From a checkpoint of a small transformer trained on Wikipedia: normalized values.
Each number is 500 + 40 x the weight over its row's rms, rounded and kept within 0 to 999. Layers, rows and columns count from 0. Numbers have three digits each. The size before them is the row's rms in percent of the matrix's.

# gate: layer 4 MLP gate, 576x224, rms 0.0981, rows 521-539, columns 0-111
# up: layer 4 MLP up, 576x224, rms 0.0899, rows 521-539, columns 0-111
# down: layer 4 MLP down (transposed), 576x224, rms 0.0547, rows 521-538, columns 0-111
gate521 108:448506554465509481528514459495477450565468549557526485541443449477486484464546525508525512475440475476455520456532511424491484496475530550494462575530496467488502485446478527523478462472535499482494564383452553536449505468467459494470486525480495442435463495509475516479549486486565519561522484463546480485512459527561522513583537558523
up521 100:552483505517486444524464477533477501488571492482475530493467510446514535522472518438503464445468479542560406486436508527478502524527510485470473456543501530507518471455423507541445447436487528544489499532461489476538522571516394442592569558551503482488508502506506518488467594533409493487526513496510474543519484537511491475494489537419
down521 093:527437495583552490514539500514542603476480410472505481523526519544462498539546507551528545505551457509512484508504497523518523505524567500504464504539512437495532566487538542530468601497483441461527484558506556504506573471463498533486522486538476563553469470472470470438498447511570468439513472452481532463465554450511508510503505486447
gate522 096:524478438546501552451498513436501487538524453481440495458545483512474474479518491446511599528489460502494454471453475462504524538483501518515553465474451458500560454576518444457440509490528496514524432477516523445539586515512496533442557470529499551545529497531543520529447448473533455400463561524550427478522441504497533530497411517479
up522 095:410549515506474491477518506448424497563541489456444417436492531507536470496520505558493539536542480511516492552478496517526499531561439596422512533492468479461451513560516552502531450583475447567504509499468481523518475533412512479541503499470514504377496455530457519461502552468468482555543482542426532506551543441500488521466473453474
down522 091:548483535549510425591430508483544413501448569491555580588464426455461461528488485493498440480509534541468485529515453509512467576451510444527552471513511536459613471451497411454543412491482497456498445488552496539496504471493450476520519457408530513499524568508482499508458543500513456475453535554452502483456512528460486522527448516472
gate523 090:433519519480521537516502582475429542518523543578535452536502485481511518468506438532514521489477512460475521552560502537496524484546495534544499501495552435473536495567501531464461540484449516511465489542454560442566489366524497574521526542470526558482462512482493557561512440531505538555521452597543508591472515472523545540584485505475
up523 094:519543526479471525423545479497434442485498513564481530552435435467544600473542499496482542453453506534483501530540518558504464524426458563506483489543427512472497526509537481543611473478422502600491514519493519536520552454512540524514469513525468490479482512484585479424513523464438561538514483492408487513486518461546490525484542504489
down523 098:471424497500478497493482545516554461478545487527457462450513462492463468513495573493448397523518510484502476532462466520561537485539496449478503544547549454503525420542481505440626463541504501515589460558509469523534488477491474486490498638539487426473516551499445503535501539500452443420509540557504532504447491529450495574495484494464
gate524 103:495458474481507520440508476502460517479564518487489596591535517552544447546503449472454438499531504474488505451482505532488499498470449475528520598517513526504516580468572467414533470486503509545514521562431458527560514520499476557475528503484481471468557442455438615520584571538513513437559480494497516475443437511460456583466478468574
up524 098:544507514554532526467524531518508508486570541541516538424466549450498535483510507497513484519453510534509528490489526511481510473516488518480549516448519530513486500519472512576574489437565492546477546533532487578518465468443544505528507440538458497518465569496429481409465592511496461558532516454480469488465513496405452486497465391479
down524 100:450498566502548441488530578476537505503462494449501515544524539479396514480484503520522441469479519459475554514464501500524512540448522556439474490470502488529496460527454490448452440538488497502501551541592499503451487508469485505490453490485524576485516403521512514442540483497532509465452458478515580490440465511600513438470594537511
gate525 106:559498452536547535475503493563492507545508470558568470501490473543505460504558458556473493427519548475474541506502550458491462515524533516499525614509449511536526480537470492480531459514481536511447498527452453533510487508514578466572521501423458548527535419427510532491467431545531506543517492545555521427529547458506492450503465494508
up525 102:473500463476450417528484461488453448493518464508520472443450452496464475510512534565507444527494495514507497540423454542491490430556559533428499482464526519466415521503569460534426570521493520565598520567485507452520494508493469623495471446492462517453519472547579541484521489536404515525533547490477509459513440430523493496422425511470
down525 099:513551579513480525580469478502613532546442523435552550493446559455521539540505440482509452509481478524532528431506479496499517511423448434459469558475476503498442504451435470499494528487489518321474516430538511546489530504520412532486542556516503489478552516557485504480485488505505494515527461517491497466560551543505495493494532507589
gate526 093:503533500444479524447497440518427520562490508522471498449500565512501528520526565536555509499505575469488513485493439475556474473473447531459502507526516508459476489471458447444540499530484501550461565583546437539444508499545527541479524555602438434494507444477591514474510533489514520461523515491464482496553469440495532524466521538512
up526 100:495519475540480520523532524527496536508477462457583483514472529524538481521545535487479548468459456552567583567535476508473456484514528512542524474521526455492510484425491539417548461512493516529495537556509499502488526551448446473512478583508447551524490518487484526463554542507492481554431486498541466500495538509517567426559499491524
down526 098:514499460431478501444412481459435572501548436511475474502480476479541534563495466557468466522461496518534479506509471559485440530474425536489522471448459558509492433505456432491444499472524485471538530598480511418478475572480543558526491537505562482518494505485515561530539627478641533399455511486484496523519464389536505575468467509552
gate527 095:576509534533554457532498481526510563509524570501522503490455444569512469503521515475502435507534467506515535497473470514495473454504509511483457418533564507450474467435546471494426463514553472466528543518483473451586509478500596481463505516505492516418580564521514438567477417532465494540498509538466560539490494443537496439488494518494
up527 095:428488461482443500431460478523460537427491521500517528545492551516472559402539529553506532516452487541583480512525522527513512549520513508486520581494498529494511454520534475475507544584502556520502485546466514544492559548491528422487547583526514587443527507478505551438539538492493485518515481450495498544531443443462490561509461483568
down527 100:498461471502503474487509463540497520511505462529495550471568529443422475527472537548485417507557506473490484494497576541489564576463416482527556544511481490568514557531536440520421463523487545468456470486523525535519448489514531469486489500575479495477512546505409485429484505550495569511476494520580490525491509531495450561509533503488
gate528 097:570494529486456432467518579432460561416482599516502503511523518501538447564502490590523554525556512482477520485412463486453495578428490528499541448546567564498554527486519544481456502472492582470491462480460513481514540488535507495519480520476501507418566508477553496528564513608482519489535503527439551435474528509502519495516465529459
up528 103:440523499445523486469483504483502490460471510440491528527514546400474493526518532499492489528498463510501510479458517553487563471473496484522530525517480549540460536579438536511459532496467488522487492529469589477436474515530470582559498536565459533512483507570488553480532516593546519426456557528503463523540448544523381492571501508430
down528 100:510489508489596480423432475446515533493487510506509578489509484471520473455424541531485502491484471521571480536486492484525510473532530445504533457487506492518568494438472527542498511499503477473507576540415368514511513491500579426550516521570459523485490479504491473510463487489470535495465456455420512469560456464544575498461503500542
gate529 094:524528539406530577458544517479510494543580561512501428551469536512473494497390475454421416397514537506491455494496519517476487464498462567481510508451500484554423499498464461459438527502476497495553554448514567492501495431479447482535529566505542543518535446537501496481510483477489469554465501464509508517499489526558551502515542482480
up529 103:437468534593466512439499530439516567479524453545490489503487510498460509557487498524493508508475493446458512585534503499585445505435512507470532493566559445439545534529539510416549455555540454531480465501494529559539457409539478479516564452535500458547490568480454443529471463529511559444468526509472447491482554439514508468531471537513
down529 104:576505492520536451527474421535482599538487538503478534438533484556447517435522480475521464536498489539537460486475527475451509497428479490516483486437603561533535458428481548581510525464508527484495556519609488495510496516449543548483440532539476495499546477491472463448508544509456469525535463545495521465527412525505553556449478533540
gate530 103:505537554494486420495515461484510550426514434518559616481554538476563479437485464531537494516500526511473551492502449555536494540511385531456513482507531507474525475476476481429520496455493481546535475483456541449540552473448560478595489433540554551518504528424454471521542486527515514495516466531556491496463486495527504513496542465502
up530 098:545508517570490545490489500442459481449491489510454525586499488486572554546540481486513513462469547495479453434500509546489499547492491522496490497542491461507512504503542438435494504457489511561518482482516530498426462574452610499514394464461463470510533602581479471517531440527494417507445501495571417517486507486499521507532502477531
down530 103:453514568451492474535510532485406596445513430467500526488495496501513461524467500483504449502509512482422476486523519524515528544528436544503430490492454496534496465547458428458606535512506475482513540481468511504509516415526545448517504470556546585576483509384554451518501505533465509511541527506438511487485492534500498448493530431479
gate531 098:486530466430447497537458484499489530477493580511494529532556492526468479458429509534511579473528469416514491470525522431532484472500448430519518494529511511487482534505471544490530535563482494495439466575451495519507475458441550516414503492464470546525538466445548499448479419532512528517525552559549509487482527509529504551554523462565
up531 095:542503547472558448508528524497435503544526429536472565544590478491518534445512520514458460508637538493497531497479472467500526469478465499524453486455441521446515510481442530440503502480467539515470542405464499492488459529478474434535499578485523465500477498503450466499478487535529545543506484443530503416526534493540487598461488465501
down531 098:522517504617431472494484467390508522532510551497512504514481524497484520511436502514455567546487502527492485486570544530476507457498569541520545545428526500481528503499542466530451462485513544472559483473555512613526468475486437454517449537506507415502485483486424491482461535517511555519577444518525497519565534499511548406513537482453
gate532 107:487547552547501482546579486496558430573475453475528536511559560533518521445524530512473480483470554480543516552467471463509549621530423447592486518467501489537529506489523548469537515505499522525462575532483539492540461560494472476498449509498531568443560512502530497542484459511475466484500451495489556493443572507447594514478578553551
up532 100:517476476413523517552462478507488561444524492497444520541461467383511457509489520550427488475460467550473478548546548535550516421456487460431489493524497561528392474556502452413493457412503371442566559578492491438474473502480478510569516472451457495475565479494514486509553512514550527484505516523474523502521475533506502492575512500514
down532 096:519485492572519465471520483500466480553540507559428509460540484534500519445506443516551609431511514479415492459504443457546524546518507523509542510523535448499541514403487369502495522568476523593545502449540468497480537482481446518453542568470578511512445489497518489473474468463537513493523436535498505478553453515492492517469485462486
gate533 106:494508526470522455454501537555471588563505535447571442467507467517496549492423498524441428568466488512530553448484546499529464482495477491497439503544460588537503534407541490464449484460454501542534481459557480564538487511487492557554511499544470527503591522483510524430556494462504529477472488465441538445488535492488542461545505428508
up533 105:489536430528532525549488592572519540468540548479464491476476514577520543495468563472489548529473561481461421493511460554519583464488544491557436475486512413534542463484541505492535500492481451432422529506536509455517510455503453498451474510403535486492477498488465525500494472495541487529495437514511487456491515577538474499488441531526
down533 103:553454472477489492378492460513504516530507486523552615491521453562529491519490498482522498544486421558507441526482493490503494569478545519458556530488490539533525458491540475506541516560475494426586473453474451497494534456535464478527500527596617489436491474492486472571528591510524529498462527525495498507479443519518583592521513505480
gate534 103:472424509475518477454499486497458443525511478465572487518457429446497489546574510479519544537595502486561448490516507478514494462537537559460482476488526501471537516578511545481522470482501486483457530535522432500444550471605472478488494528456454543535464520504488491500516579483509521526532504519450546492408560428573500505481536574558
up534 102:527482488452518494497517521491465396486442477435485558559530504431495536446576486540575536477499484544456448558479430511509458486445476475552423444460502478501524442456463554494557547392503466502559510448457483518517538524576465481490553505532514536487484469500522527480451446548520562450470500552506499570516454483494519459506522476508
down534 103:503494541548582502531516503540514526517526547489455593570534520607499510464430449461428542571567533560529464487559430491529515531517612466502486517530526507479531455505526472515439468539528566523512501523441515416405459500515525496484439535489494475460546529571455548505535549461473464594574484475541484503477527444473491521540431528501
gate535 101:515528474457489508480498486487503538442498481562541473466515504502490507590519552529460544508462434471473514410505438521486507523508483468435460528521518517508466523560436534529476454542505484530504522515528513395523553485519468436484564527494546520491537549519529497552479485487518445489477496507528523538472576486454548460484508477527
up535 094:452537533472475524457477492499535454492498422566449582546433566561488532465513540523494503513542458516474530499497561496464469517496518526492475571458508481469473486512523502486502490522505524623478504488439431535630562424604449519451453487446461488460559495518495479465507556461588504469498504476491457543424569514496513518489569488527
down535 102:498498449426464493477506454470435568477453528521592428540455501442485465554450441544452484500494584501449460493506484543553476467539467469510555442505465487476479485487453532492498470527510541426450538430542431476444458544458433455507518536518542513488546490521513447501456460481526573594427457435497508570453531452478494529447542503487
gate536 100:443543500441529453455449446529579517539552503452449512537494446578554455456537507465508486490441525506492512573486486477508482485447523483428504457491475439571521536499517567445542488547540456499478481504540466490542569495527508484559532443556481562504424525576481500481472653505453516523522492539550474542468563507487452491504507478500
up536 105:513512505508528489535489535514477527504524465497550499418515523554517439496516479496521439449544527484517452511473525489466546523507547434460486521547526450485507524431501413493526512457527536517475491440546430491476512366552437498512428520462519505535532492524512527488532510494540505476514571436489497538470479446537455457448463556557
down536 096:501518508512551436496509488607548470522503529480452546530538508490462497468501600527413540514532506457510539485508554465504456426498515472460510594454487523592506512511422472454520557531504482482485453471518503511552499516456533483557563539419520504501421527506472545471475510523577485529513529564569512416467531514443546527568542439482
gate537 096:563523525505529468452463536492489490543485518484490631560518453578482560553512480513535586508524483448505545412500504578448585547465465493497513453466486574399489478569491532523502512477505570503534462457494456510517498512538524494489475508531493522515560432559523426509560539514485551479477438506439487563495484445428534448511473501522
up537 098:456533498525475514465498527474412509537434491500501516593465544542497587492533442611529437537511469523474503483509490530466495547485491525419473504500524564465532429483524509474511496399530525497542489525489501531497567502545499581561488529525497478564509420450470483519464501491563582493503510495564465524442505508445518592456516503488
down537 097:475486492486468468561475453434563470553512529486440457538578476556422495530440510462454471537517493448544489571489489509536485493482513516547501518511470402480503527490557618511565501556477541561426437482507490499452491486421494516501481448514504539468475534537510506485472492512459435495442543493487494486527437546500485456486472567485
gate538 093:580510599500560504519524531476516470579481496541504466453448541547520515497506489490428512512487442440476488545513573546428518492431511505505500554477501407533464521470522506520494448516433519442461505511546439561483514454537518514539485556538533469538499472471466469556508475485447501448430492409484417500526518481546457497520521526486
up538 093:481460511496486512488487474438490523490501401504510538569531496507468484567508523492551486491560524406474502490493537513504523437474462449567479524547485578458565501468531442514478541469517557487484530514530487426437473496454502530466478562461535510582592467441493519450465398526529523444498528573490472507507512494571516510568449513557
down538 098:422486525552499589567440464488481478495545535514473540489517467540474510471439530558503458528476452549506512457479374452564493567528505491417504502446532477541508506532500437545530589491535463528484539450548537423545557464557547585538491498503523438532506432538455516487494517507492521483513569518534519512488447523501512517436533591528
gate539 096:560558529485483502460545532409505544559510522506527547440544531485462519426567468551530499526530480468560572449430482513552503477511503508468518514460542522425500489524492548464514544497488554536546455469532528515579501477501583523471519595465513505475490477482489391466498493440518449505428512499564474469507453456491518545498497473476
up539 097:516460528491524502541506529513456439506500434556428507529440496556473473480490575507452473498475527549507492512545505479483456598522471484542460545458514474473432572501516528537545426462528523511522415495479508469489531466524425582516506494411556432520432530469495527540449498558458514495531564540489465520532469436480497475536504504536